Part of a small language model's weights: MLP 896 SwiGLU, normalized queries and keys.
Each number is 128 + 24 x the weight over its row's rms, rounded and kept within 0 to 255. Layers, rows and columns count from 0. The size above them is the row's rms in percent of the matrix's.

# layer 7 MLP up, 896x224, rms 0.106, rows 886-895, columns 112-223
size [ 97 103  97  87  83  97 104  91 104 106]
[[114 156 136 105 146  90 110 146  65 137 118 121 117  87 140 136 101 159 119  96 134 133 135 104  99 108 132 152 104 121 168  89 146 132 132 134 111 154 181 123 117 162 133 113 124 112  97 140 118 121 163 175 129 142  93 117 132  96  92 125 136 121 125 122 111 130 159 104  98 147 122 127 110 118  97 130 124 100 156 142 118 154 167 124 143 105 137 128 120 129 152 168 108 102 126 165 122 153 166 199 133 132 115 117 138 102 136 130  77  98 124 132]
 [124 113 168 122  94 113  92 103 149 105 107 135 105 138 129 135 159 144 114 142 174 100 129 104  85 125 122 119 138  84 143  98 182 145 148  81 104 155 115 145 123 140 151 117 115 129 130 157  74 136 105 166  87 105 102 150 113 120 103  85 127 151 152 136 155  85 131 110 124  88 132 138 180 156 156 138 146 124 138 126 108  97 149 112 139  80 122 168 130  89  89 153 132 104 161 155 153 134 120 138  91 150 114 141 134 131 148 137 127 125 116 105]
 [132  98 143 162 112  98 122 103 168 103 117 137 136 173 131 124 146 111 126 119 161 135 118 154 123 108 122 114 185  99 125 119 116 114 117  84 112 125 139 147 115 173 116 178  91 122 155  80 147 121 105 106 123 102 173 131 148 157 109 132 115 130 105 106 119 116 105 162 109  90 146  94 129 150 103 113 149  98 120 150 151 126 111 114 136 104 126  91 142 138 166  99 143 128  99 133  95 149 102 142 116 112 101 151 119 161 128 110 143 126 118 121]
 [ 90 104 144 107 124 143  85 123 118  97 114 128 143 107 150 139 101 122 102 139 122 126 142 112 107  59 132  87 144  92 144 127 114  89 170 166 129  76 103 157  99 143  94 123 133 134 136  87 150 134 108  91 130 101 159 143 146 123 182 116 144 152 122 109 110  82 147  99  90 135 131 136 117 123 125  94 121 120 143 113 190 145 130 160 139 118 142  86 124 125 134 124 141 133 111 128  96 113 133  97 142  86 130 162 155 152 126  96 107 135 150  82]
 [141  86 179 140 102 115 152 103 176 128 134  93 118 142 117 127 130 154  81 111 115 133 104 130 113 123 112 180 113 128 119 106 117 144 178 113 117 125 155 132 123  92 124 103 142 140 171 100 152 106 151 129 101 119 130 120 123 141 132 140 153  81 114 115  88 131  95 104 173 108 106 122 147 109 138 114 110 119 157 103 128 120 109 128 110 142  62 125 166 124 121 159 135  93  97 128 141 134 146 129 105 138 123 130 130 152  96  82  84 161 102 134]
 [ 89 127 105 142 104 151 148 138 110 129 107 106 164 138  91 102 135  97 132  99 151  74 168 138 159  87 104  49 110 133 113 167 133 133 146 136  99 136 131 157 120 122  81 107  93 153 135 143 123 147 120 114 136 104  91 118  91 144 182  94  92 134 133  90 103 150 144 131 107 135 141 132 155 140 157 158  97 128 137  95 116 100 149 104 109 152  93 168 124 141 102 125 170 124 111 128 189 123 122 123 143 138 137 145 156 112 164 178 133 122 117 115]
 [119 135 165 147 144 110 138 142  85 139 128 105 113 135 140 156 138 157 156 123  98 119  71 137  80 124 144 117 130  98 113 112 133 149 139  74 125 144 142 166 131  93 135 113 111  79 113 130 144 132  85 156 143 144 142 140 112  86  85 139 122 153  80 147 116 163 148  89 129 117 168 139 111 142 100 102 138  58 104 103 131 154 135 150 147 126 121  95  83 123 138  61 128 111 150 128 134  82 168 139 147 101 126 144  91 140  96 146 108  90 181 147]
 [ 98 131  75 121 142 110 156 171 112 148 131  78 132 139 109 157 169 149 172 109 119 124 150 121 139  68 115  95  89 132  96  96 124 142 145 170 154 145 139 139  99 132 142 134 110 176 107 142 140  87 127 123 150 138  87 111 107 105 118 134 129  85  75 128 108 156 116 144 107 124 110 124 122 102 185 159 159 149 134 100 134 130 109 153  91 140 110  95  92  91 146 135 129 131 143 149 116 137 139 153 207 142 128 124 134 138 130 153 132 132 128 108]
 [152 144 121 130 147 154 122 140 123 175 124 120 171 129 146 126 132 144 113 148 150 146  94  65  77 164 122 143 123 139 153 151 126 146 128 114 140 158 140 100 123 177 113 143 173 108  90 129 126 167 119 112 147 153  99 118 125  99 159  92 153 159 171 149 183 148 116 122 128 123 121 106 104 143  63 113 130 134 120 115 154 148 118 135 114 126 111  89 146  99 139 114 153 139 191 126 138 126  94 157 114 164 147  93 125 108 137  95 132 201 154 121]
 [149 131 148 139 125 140 126 158 105 130 110 101 166 120 140  99 113 132 155 110 171 115 144 114 104 140 125 111 134 102 161 147 136 117 141  89 144 120 127 168 128 123 142 102 126 180 131  99 117 105 106 128 118  97 143 152 162 150 134 143 170 150 121 117 157  80 139 164 102 133  82 118  85 101 146 156 147 140 138  98 141 118 169 130  88 109 105 116  90 100 130 109 131  81 133 147  80  98 175 122  79  90 133 119 115 152 137  74 138 125 120  94]]
# layer 7 MLP down (transposed), 896x224, rms 0.0968, rows 886-895, columns 112-223
size [102 101  96  95  93  98 104  96 101  96]
[[102 150  82 135 138 172 125 190 123  77 181 119 171 118  92 156  81 143 127 113 142  95 122 158 114 152  85 132 112 100 150 132 143 150 147 122 136 117 128 154 160 122  95 139  96  95 138 124 139 105 132 152 148 106  97 118 138 114 122 141 117 117 148 135  83  98 134 104 177  94  84 140 113 153  90 123 108 126 102 100 115  62 157 116 165 186 125 171 121 117 101 119 164 119  92 126 108 174 176 175  98 146 117 143 145 165 126 139 109 138 147 111]
 [159 149 123 100 153 148 156 148 148 125 130  92 146 119 131 176 131 107 146 120 127 137 102 126 119 157 131  84 137 152 118 115  98 157 158  66 128 118 120 104 169  94 114 125 108  61 146 124  97 135 142 141  92 108  85 136 126 144 156  96 184 100 153  99 121 117 143 120 172 147 134 116 116 111 135 165 122 112 102 105 145 152 125 177 136 134 100 133 125 126  99 144 114  97 133 163 107 140 117 137 169 146  92 135 157 158 128 151 120  96 114 135]
 [158  83  95 137 152 105 119 116 162 118 135 122  90 154 113  93 152 139 117 122 151 133 116 164 106 125 163 130 134 113 146 179 114 113  90 114 108 145  81 150 112 131 112 137 115 118 138 111 128 144  78 114 106 147 106 108 103 149  92 115 111 103 169 128 142  95 161 136 111 128 122 194 118  98 136 156 116  93 141  69 132  71  60 134 124 140 117 155 114 119 157 127  98 128 108 139 129 177 104 153 107 178 110 146 131 149 158 117 145 150 133 117]
 [ 95 113 162 156  65 135 137 157 104 139 137 151 118 144 101 149 107 148  96  98 168 105 163 122 146 106 138 149 124  92 134 107 139 140 103  83 139  60 123 148  90 120 116 155 177 129 171 102 143 150 148 106 159 129 127  89 122 123 108 100 183 143 153 107 128 124 110 153 154 121 101 149 111  88 149 158 166 146 100 113 102 137 164 118  93 131 154 111 122 170 147 137 143 122 134 118 123  99 147 150 141 156 119 106 140  92 111 174 128 169  88  76]
 [182  84 114 132 117  93 134  99 158 112 127 104 146 155 118 134 137 142  94 147 128 169  83 108 146  77 137 126 145 107 111 105 127 147 144  87 131 146 119  98 139 110 116 108 109 146 166  93 170 163 123 134 135 129 115 148 117 137 156 123 101 131 136 166  81 125 121 159 122 123 138 147 140 122 141 111 117 149 139 127 152  98 126 109 178 123 121 128 150 146 155 149 159 123 127 124  99 144  73 114  67 154 121 106 141 159 133  97 145 154 141 128]
 [128 113 104 134 115 108 100 143 197 112 149 149 155 140 133 151 115 130 132 105 108  99 159 109 109 159 118 153 128 107 159 147 144 132 104 175 130 127 171 145 119  98  87 101 148 172  92  91 123 111  93 159 108 139 133 132 107 124 109 126 150 120 126 102 148 115 118 106 165 114 123 119 145 162 122 113 139 164 113 108 102 138 160 132 132 130 117 167 103 180 167 120 134 159 149 108 138 116 110 168 106 179 138 140 133 156 174 145 154 185 100 158]
 [134 157 145 133 130  96 143 166  76 125 144  96 115 134 109 125 103  96 135 183 117 149 133 148 132 126 140  99 158 118  92  92 108 137 138  67 108 113 156 132 127 170 128 148 116  80 159 113 129 153 103 126 118 104 126 116 111 113 116 141 178 160 103 178  98 131 127  85 147 132 127 145  84 135 116 125 111 130 161 101 115 138 118 113 124 139 134  86 126 139 156 102 124 128 145 170 118  80 170 156  93 118 152  69 133 119 108 166  77 146 111 120]
 [129  99  95 107 174 153 136 181 130 152 159 186 132 205 131 135 185 121 115 134 113 157 111 119 135 107  74 169  96 126  99 154 114 120 126 155 143 118 146  92 158 176 126 125 140 144 146 118 119 134 127 111 145 119 106 132 137 102 109 103 130 135 122 138 130 149 155 151 133  88 105 128 126 134 122 159 110 121 134 101 130 110 118 127 116 112 155 112 106  83  99  75 130 147 124 156 150 167 109 140 135  49 137 148 125 120 144 127 155 152 126 159]
 [135 118 133  91 110 168 115 104 123 134  96 152 146 149 112 107 128 123 152 116 110 113 126 130 125 107 162 146 137 124 130  86  85 113 100 156  99 162 104 104 181 147 128 148 129 119 110 130 110 124 153 116 110 106 121 200 108 152 104 117 150 123 161 159 145 106 125 179 137 126 122 116  91 103 134  73 147 137 108 122 134 111 143 158 122 119 118  97  99 127 109  74 144 110 128 153 132 151 126 137 149 134 156  92 129  88  86  64  92 146 120 118]
 [132 126 105 149 126 102 130 113 150 109 216  96 107  95 120 127 122 113 114 120 120 106 122 134 142 153 104 104 135 172 102 112 136 109 121  98 115 141 133  97 119 120 107 136 125 134 107  82 151 107 125 176 144 138  85 124 129 165 138 131 119 122 143 111 117 104 111 122 151 137 145 156  98 133 157 146 100  97 128 107 146 114 106 125  93 109 151 142 142 113 123 106  95 144 122 112 136 154  82 181 158 151 121 123 172 132 159  78 123 161 113 152]]
# layer 7 MLP gate, 896x224, rms 0.108, rows 887-895, columns 112-223
size [106 100  96  86 100  98 105 110 104]
[[105  92 130 113 129 138 139 125 135 116 140 123 138 112 136 113 132 120  96 116 151  99 118 118 140 131 140 116 183 140 115 141 115 100 158 114 109 142  98 109 147 136 135 114 185 155 101 185 118 189 140 139 103 141  97 113 170 142 136 103 125  94  77 127 167 115 185 141 106 138 147 139 144 139 102 135 109 104 173  84 131 136 150 135 126 147 129 175 132 123 125 136 129 170 132 116 175 107 111 125 125 118 127 133 102 153 116 118 142 117 122 153]
 [125 139 129 156 128  76 114 101 147  99 138 175 107  84 186 102 145 122 158 114 139 105  71 126 154 109 123 154 100 159 159 121 153 144 149 170 130 126 149  63 139 157 115 107 106 123 181 118 141 122  87 107 149 103 134 167 138 122 121 147 109 108 105  88 146 138  84 109 115 120 144 110 101 121 114 143 119 150 110 156 140 148  90 117 125 131 148 152 149 110  97 161 151 104 114 151  84 119 111 147 158 120 135 129 134 128 151 110 133 133 135  94]
 [116 114 183 154 122  90 191 128 118 159 165 165 111 147 152 121 118 122 142 100 161 132 127 121 134 156 114 139 113 139 155 154 162 159 105  76 131 114 127 144 124 170  96 118 147 103 154 144 133 125 139 123 120 136 121 137  98 147  97 134 141 123 132 121 137 118 153 158 120 122 155 100  94 119 137 126 175  85 139  97 120 143 130 119 126 114 173 139 156 120 140 138 156 118 132 123 115 149 148 124 165 170  99 135 144  98 127 167 169 170 116 125]
 [120 132 104 108 165 111 147 133 140 103 136 124 125  81 145  88 137  73 107 153 142  96 149 195 127 160 125 127  96 104 107 142 121 144 134  97 111 142 147 168  89 114 128 146 149  86 159 156 145  69  83 112 107 173 114 109  90 138 114 152 153 130 108 106 120 128 132 155 131 133 165 137  79 111 124 123 143 137 118 118 131 131 119 134 136 165 138 150 112 143 141 116 149 120 120  74 146 146 135 126 138 138 138 120 170 118 119  93  89  87 129 104]
 [114 158 165 124 124 153 131 127 133 142 173 121  97 124 148 151 115 137 185 134  82 179 123 127 106  77 107 160 122 132 124 111 125 140 147 164 129  86  91 146  92 155 107 138 159 115 160 146 158 134 142 106 147 147 143 184 140 111 149 105 118 118  95 123 146 121 124 100 139 122 124 167 121 115 100 117 107 138 141 148 169 106 126 172 145  99 121 147 155 121 146 147  84 140 123 147  96 126 128 150 146 138 147  96 119 118  83 120  87 146 130 111]
 [102 129 118 123 109 113 122 162 110 160 129 155 162 135 120 135 129 115  86 132 132 109 129  88 117 109  61 115 145 150 117 124  89 138 125 165 104 116 109 153 129 119 110 149 125 159  98  93 123  96 148 132 126 101 143 104  73 153 112  98 141 137 180 131  98  98 121  93 131 145 176 118  81 118 170 147 114 126 167 127 149 140 141 132 113 113 117 111 132 165 126 145 143 144 108 165  96 157 152 147 118 125 119 125 144 138 142 106 142 177 111 102]
 [ 90 212 181 147 112 112 156 118 125 133 101 134 139 105  93 133  74 146 153 126 122 119 142 156 147 154  89 131 119 153 154  65 122 135 116 179 137 132 113 117 150 110 114 142 143  86  81 148 132  78  94 144 133 116  99  74 139 162 115 134 117 110 129  90 117 124 106  98 156 114 134 140 110 105 139 130  85 165 129 136 117 142 152 120 151 128 111 164 116 159 166 131 116 130 162 137 113  77 123 126  74 149 126 138 111 144 113 101 162 135 122 129]
 [ 87 109 119 130 104 147 134 133  77  70 119 128 116 129 144 148 118 136 135 100 114 105 174 107 151 139 113 127 119 150 114 101  98 159 163 190 109  87 125 140 142 157 120  86 113 179 122 115  98 122 136 121 160 136 174 131 133 134 142 151  55 117 149 106 169 110 110 168 133 145 122 140 124 122 163 136 183 138 150 132 163 118  85 138 114 150 121 182 117 139 115 132  80 137 122 119 149 121 139 111 120  99 102 164 142  92 157 123 141  85 136 112]
 [131 111 122 193  96  69 113 136 118 144 137 138 137 121 104 121 125 149 112 104 118 117 126 150  94 148 154 177 135 119 128 111 123 110 104 127 131 113 128 103 144 138 133 155 116 104 127 133 114 108  90 110 110 105  96 120 140 122 102 129 142 148 130 110 147 104 108 128 158 110 164 154 139 128 167 128  88 184 135 116 139 123  74 131 165 131 160 130 133 105 110 183 146 135 118 148 158 124 115 128 143  87  84 135 111 125 122  85 121 162 123 122]]